Each number is 128 + 32 x the weight over the matrix's rms, rounded and kept within 0 to 255. Layers, rows and columns count from 0. Numbers have three digits each.

# down: layer 5 MLP down (transposed), 768x192, rms 0.203, rows 715-746, columns 96-191
# up: layer 5 MLP up, 768x192, rms 0.194, rows 716-747, columns 96-191
down715:163083136181100153096131164145173118135091130171147110112136135144138128102107104023107118130142105136130120092165155117153108124149109132164108138160146084137175084139173112124109169144194119121190111130143064114142149097110151155125155108123116104166139141153086120103151134134118097120
up716:167131115199121146093163145080133159085162144134171132150095134099078069102098145151081075146156145155057093086101140083085096127150152138094148156147103108136135135147084139113090156108116145113208147126097099142163079075166130154094131099111129153168089182110158114089104127063096125112
down716:108127120113076127104118111119152166168145140100172110157122089143116153161168046136135116191065120075109120116218147116138054118100108135093143077129149117174153140116122116089171060098125142113109133110133152123133146146141111128202139125162102099119123128183095077071125122119111029149
up717:137155205142119098164083129086093080118178108123053153113144087135146117137112152116116115152131120137110149143119114129164135135089174092129148110103213147115175116065117176176086144122115168085146103132161126088084108148084113164170158138065154119159080096134085138160121194135122123124
down717:149067141110126122151144138084045130126139125153117133124118142055141064132190135137067166163159135145093128103134074099145149101150154081145143139123149123133182080075158078168099144133131112082164129144149165150151094147106078175177127138097096169149173054111173108117149147139108165090
up718:167122150119155141141120124126118156133088088137074139145119125103120140100108119197107179136155113129105095155115104111093160103115128102085107139154142104181155146097121161137113119140102121134141171131120094137124180106165126180136094123128152119112144113111123100176136143145142095124
down718:114133126136135150118109143126118134088161142108146084107121155182121130143205137114155121129138114117116180131143119182106094181203080140126090143137118106103114124105120097091154113120191101088070128114156117164113131151143132140104189155169111129108186093125131121116094137157134155148
up719:041122105139156061165154083151113142197155170134103123155122170133160128182062103075148118142050144122133148112107111112217100079095056129117135152117107150099111156128111116100101167136157134163150120144081127135145116070148142087161155132080127140086079135146067133090131133128084119164
down719:114126193166198154131115122141099111098129145134078143095106130098136159148061118115150134051103120109080114108110095134130171123130125094105216146099099079111131133150108109131107128155102176173121105128118039117212089160199133135160129151069149090133124179091122166123136127165155131097
up720:155110123117184148177156151133076125073087121081154049124100104073116162140183096131113167116127082113136118086144116133164181061175129103120187166078104155076110125129105096147093133117138153119190121075085135126167152084149096104174144169131142071160124153143203108133170106183154166178
down720:173158142121068134117161141120076104165117126114132153202151111123157192150090147122134122144106085121124117159179091144112136132072089125095096114126127147098228140151156094083148199162116080158129143074158162125065099141088095151113112119147088150108184152134079130142125103088066124192
up721:089141120130160073122197104135096137111080117108122070205121097152093152088118174164109105130145146126087115162118110120104148129129130158201176207123141117181079148124125148137167194157109148122074142186153090109086072076157138132160125149134147104159151164066156091134145147054142111167
down721:122067127126116149134152168116103175103121095097070092123116096147159133126118113130160142095097114142133134209120159156091099166087126081099106076156133106167171112123110123155151109148143167136124111063156125100144123166106113102127091189128125153161104087131098173142160171134147097162
up722:162150094071146152093122140090098142133161088123112127134155135154156096159118095187126158117118078087138127176121147146154154115134141146124100192083180072122147169162136143159133126068138144117107105154175148154161187113130128144193127139136157159136192120121130142109096144086161106118
down722:111113090091098164109151122141151140097129147119179162153157156138150074137122096104106118093107111137108148077129121075108104113160114135134095123095040101138108146126130066104136145131134101145084116108128102110148141107161131166098164096166113130100131096133149060135140116163141158098
up723:125117092133122127162122203117150090165118098169161114124143110168063116162129121188150059179182110110111088113230160075126110124129134087073152132188100112095140173126139142155134143127155156110112121107112131130146133100148139130102146161133135186139114131102243153143129158110139110098
down723:121150101071124133158140126052124110168170147141096113138061089124197121146124161095145060169115117147124156140160114104156182166112130133121135141122089098103074102122133132128073166103114135115144121161107099116150192169058132123106082062123115138148144065084117106113141122144057175120
up724:106090107169175106172177157146082200090089184104157088127146133065155162108158152148133188096133156132089076087140130119125148089171155143151164118118110143129130082123132144128101125146124137183130126131106099119099135133100080149097147189095156099122087138141164127115136124159107136086
down724:156158123168105130175131094125088112149107127159163140171141151176084081155177130158155117176128149130143127066133133111136125127159108141098139149131069181117113121137169108165184119075100150147156109114177136108143065136100105152078113138120126100166108156106115132169088201110116081118
up725:159101122076124175156174099143078098127149063055186115200132144127141109134115100207124187123103175115155135154143174157175088123098155141158066166113000090100127119111102134148171103212156100126025064098144120083158068111132095137130214153106115170127139131124104063053168226172067145096
down725:122138078152146185099170145128138160031140197139085130162157107138067161154138183071140171066113112122170106071121135074128107133166079171131150105122050080120177098040123181117120122163170155193193114206076125120173078130150113188115007192121140141111118186103134119106149178073044122174
up726:108135123091161133083171093130158176116133168158102156111111068103131088151158170110153109149147123129064116121167120097169147154164132128111145107137123088154125122150199164132133126140109113141071102069151149143084141093138104114122120144136130106139086161145136128139123092121167145090
down726:149147144130124123126124108092203120094115113097164072112063155103118183159188121119097119108175116142157116155147124112091129089129166124068115042115103096120136121138143156152111138154145120128126092134082151149126106152167085120160119152082124173138174133106122161139060113123123137137
up727:197128128118130129119181152147156141104131112150166133130124084197171183093103160149106151081114095189120105133157153084138150140117134129105145078144165106133056157159138188110120080155127149138124125103068149121111140100133081119163161167063111111140077190158146157161093042117131068190
down727:144141128094139134117072114149152122127157138132110125072159091136150157148141107105078160127139131172100104118097170125088143116158144117068123158168088098113105154136137130134192109168157107128100096089142125162141120082100073145112086073176118086157121149143145139089160142128113127097
up728:124138141109111056190164155095116116081112130097167102188133120096152138084081106155136089066161121122198176127088101123214173122139103162167170097166079095149140149130081133094166186108116078132098135154175132099127135162171112123129155150104156122154061125157163121161093120148128113070
down728:114159167154145126130129155178078122133079154139101051062190181116128133069107099115136093062176170194116197116155123109119044115096068137071170161159105134113109117164144143123160171158090167138143168123136114070073166112120089156121118155113180112207096152112157130088115142123143119184
up729:100168123099132057165130091114165146106104128168195105097075099125142148129096200172103145168090110111108155150094059084149104170115128114141090069118110121096148122062154188124144111109119097142156101127120107118159045096119101120109134105136131109108139126153068170130138144187128128080
down729:129143132164148089129158120103152147115131133118148115127084076157177153106143189085100112105151121073120110086185076097151125116121131135111116128151147195173111201142083105075111112180121109123122141103110154122103108140132137138135142093162069106135101170203096095149129111095113064104
up730:136020130196144088124145031147071076085141122131143111109141162114151123136139124131094111106065072175134114146180156092162150138203075068115148131133166134175129139124127216116101087117195093182162092142087142118134144120133097140136162134154151123141160112133192166070122112144103147129
down730:182106129084124132092140098115205181141116158120124136076120142128150166178076173128164161110097091194100148101122123129083097111090079119142120151108122139104089142131077137146146131165096165049145148139097176148146099149123172129187128147148159094216164107167120116162094115130074086148
up731:088159113157130136148170155150079130089130171094159139119079129121192047138131188171120134110102150171157111084172137130119169109180111144162087101069112131136102108112162118122153063182170105088097135125098150065101086138149140128145136164114109149121112065114182088166124157179111121149
down731:118121089162118110101122147145055148150093097129104119094108130127163131103102166113082141134082165114115074100141102193147108153128157102083054129157184125108140114103107135094158056088114211110123117089117080113151123121184155083137142130111082119121128121137121113072123128068140133087
up732:098133098083171092099115143152125145108146152094096095109158137140109179173155112126129207113175106164086148105153117086076156133117130170137128072130151106133096172098118121131131211139193147155059124149042141196118106119131096060109162136115154142205180159151169156097127161169126121098
down732:175109198152188147123086157150155153199115110141096161098105151175155102129107129117230184058130105186122132132078156190036106131122171166135097064197123173111093099134149099153103124121200099150120139137125129145062098056139134056147145143055162097130101129156108107101149204230146147077
up733:093160184201131115163096178185111153135116173193086156104061119167207156098189094087115137080152103185192146188072151139104162137152148096099098137113131118082129108176100136119137135079141066109071162131113149055172145145098111114192122094179111100153150156185083156163125094090116104113
down733:124133164171101163154060142138149150130132123170180164103114139179118165098168208149143107127157117116177065096120111201126195131091149109109105140059113174109145128114096133043160170110126031193162136056098108091216098108169091098143185090145102123139147171132105139203158096095105105088
up734:145136134143153081115101168084111144131132144154114119133126089142149113101073142099146111111170156169162122126131175089141171149119133166096102127129134132077106177145134114137120132070105154167155149131119109151091171090179072087140089123082105143095096168195141179111136156120167161127
down734:169122147141190168112110132138135096133140115140177159088096168130165080119170124064139126132102122164132100146143151127188070132160153120153155156133088066086147120095131107106145179161121159084065193105137114144143119124164157138143109117185118134108129153152143064105097158090087106127
up735:092105148131124130158148146164126087158155178075164146153153126148076159123142204087142152146141154171144143118085132109120118108145062116151106123133129131134144140130114174142129104187128148132100160148130162073177181161110164143143102112153129143054117146132180145116145046155151096111
down735:093126124144135136114136104148119134149157145134110095066191099135134143089120143071134092171091182116122117159133128131126096140120134072144114126148095104124139160158102146160130151149133148113183189176133130087150105143080174115102131116125140081142119089118114143131105088139136087124
up736:128173117150118191084090100139078176112108216122139118078133126121180163122106177128119119133139153155151090162123134118081184070174154092098053176152127191069106080191147119132136108073143158142086129134108138118091100091101152101144145105087144177105113144122122098140143120117108132125
down736:121124123118140099138128159143100174213119177195170110141149136153163083117118140118137126118184134151150076146131179142150117091170112164153100144141163121115138092165151111112123124101137147085114105138186137124175108096087178115182111080113135128123122106139145114115146128121133078110
up737:126122085078110142122186111105121148150116154137098141176121162141142110101137136093092112171094105091177108121132121124128123094155081160111127179150127154134102061170113153132108117129107168172178099110096162110126116167116112100135144115109087206171188132175146142126114133092120103101
down737:186066159151141135128125123087160128097185150145137215093140183132107119140165110084070157119178113086157133145140141144106128138117099119146147168162128135156118107098151132136152119145203168084130111161120149096138104079108120124091088124157128119128113116123102135156135109195120160160
up738:162132135068116094137151135188117135115145189118132127148106143141151122161150137124132087075061131168116127100138153078119110128110129119185121102146103167141094121115125108122156125135098143116072122108096120135158141168148080114150098211138156154049191141002104155170161121095135104130
down738:118125106157130130139170141107123163104098159099101120115147118078190181123104115197091100137103166121155099073166121140127136174130121185167107095121084112145139098137140129101187141097138127162175182140118157071114125109170104106099106184140104106153115114093136070159200148098161178077
up739:097144140168182136106112073141149160054146093139177149098133115185203173126139110086151118082123103154054084106151158123172132089069160121111100141111098055138083114115170150120181174179128175124084110149109111167151097097159115084141145060157110133157148120124188068182155111088150102157
down739:114107149164135082107124115124051189143087083114158136114117143147129181059095114161134124100140108098167113079185163037139176127108101157110113106136168124149111085183111050103129097130141139110128194176095135174189195163202209052180120105132116109119094081080102176099143089103152081157
up740:114125131062070088138148125164175113140134156076118159143109103094096181134098135218128149160117115137123184131153166151180144154113095091143113100117099159165149159100122156122170122132171169128176167066103073142120093072112156144116125147111181173100157089182105092036163124114148126152
down740:106129125123189123159115134155061172135137158190160114148112148137153055192121173113131172154158159144128115119133108106131174108091124091155136121133173172165065109095162126105053135094121137046142171096110081114103106114135128166045155140138128078077113109069109099085193135119198152067
up741:156099108168170152151142152108072110128163134107149156175140109156108145122134106136117095156152146070128147137170156110096118084150142162112177115153125148137124099139046153176140183187189161141129206129086122126103115123154059089154072183110133132159133149117157162121116093130148140113
down741:108083172118102127127177079148175133168119153153171111063149111119190166132074107105119196152141102153142141123140116164160095099114162051128107114126150130100131115145122105119153101082102061104147163145187099086112108086159114129128161108183170148147143088156154133119088088102133151142
up742:107209118110152139072128159125174109079088115128146116056191125158199101094119141155158073127140124119140124153093114137125115161100057183162200173116153184121109129183114178051182125179135097118168138142114171206077131101095097102131111124155050123126150106034158173077098186122123154111
down742:125209178126154099051121146135139162076114187137108112100192109166132157141068126092153093126103091117124093131112115147217061099146197162119179083139130120076083149146076153104101094149067146118123156121080132117095117157120106180123106198135143175117139103133148156099148068113162114092
up743:090198093145138211202135136157157111124077132105118127126090027105137133131132150159098175143117112128172201119115119206121112142106183153109132185108091181122118126132109105089083102138148136121017104105091131150051116126141132055152110144118147142144165106045106137135194194192187104134
down743:135112145164060159192167137086125105123125109075115127104178175181123100143120155108117144131130089095048145142134111124139088147129133158128114110113079147197152110198184138141154122138156063148091192139161191090134052143159079178114143174110097153118156125079188128085124087126051129100
up744:135094136171100122109109176106118096130170136145175156168147080123110133106135124144121126110145140161145106156109114114088139095161098146162134097103109108121139137116132101136118124139143121121146183090120100106099130156154116108162146085146123156139108131095067155095130113086188137128
down744:121108177092162092121162157116156120142131142088129094132152123131149180167130114121121133107125124099116137127147136134113109138147124125120097089155157125122125119149118121173084160129108156107152110133171135132121103118161123112182139113110126154153116084160119114178118133124107137092
up745:106082072063142182067170171176102123146129159141200130137142113122148119107195113189168138158106094129145098116174142074166121150137152108092166088093136208130133146160162119111069109096118145160108191139102126149105076137121145120255103177092174152142141108129135186130091131171115119130
down745:126154106111074143132111153187146128136167144128120228133127123092175155181135146146110110116183158086131103186170107128115163125057202102155179161156150095130122175102084210152125150141139146158151128123071121152120079075172148134096042132129164129093084084207153123133125154115122173152
up746:114068152085141047141151131137103179109132135099159162126104149101133152133204162080179148171079110072115075154157150168195068192176158135115085115103125048172087131178107126085152207170114109159106149175171128089089103115140085073125088118161124136173131079083113199152130102170101172171
down746:099165087140146170121115133075124135115130084177099149136117135143048078121136081146101086172128162118157075112115132160114133096109159118121143105094100149074117117175067214124076120118144115080117102101105127148097139212061197081157158181074068168191121090131169155127174102091146174164
up747:097136213146108137119056102108113189091103081100161136117106095078121140127150116160159129083126173132068113131170121130146121084145151170090110145161123113140091129149093129081155152107150155123097184120110181202097104123130138108143148122147200156177118163096069086158141119117176140106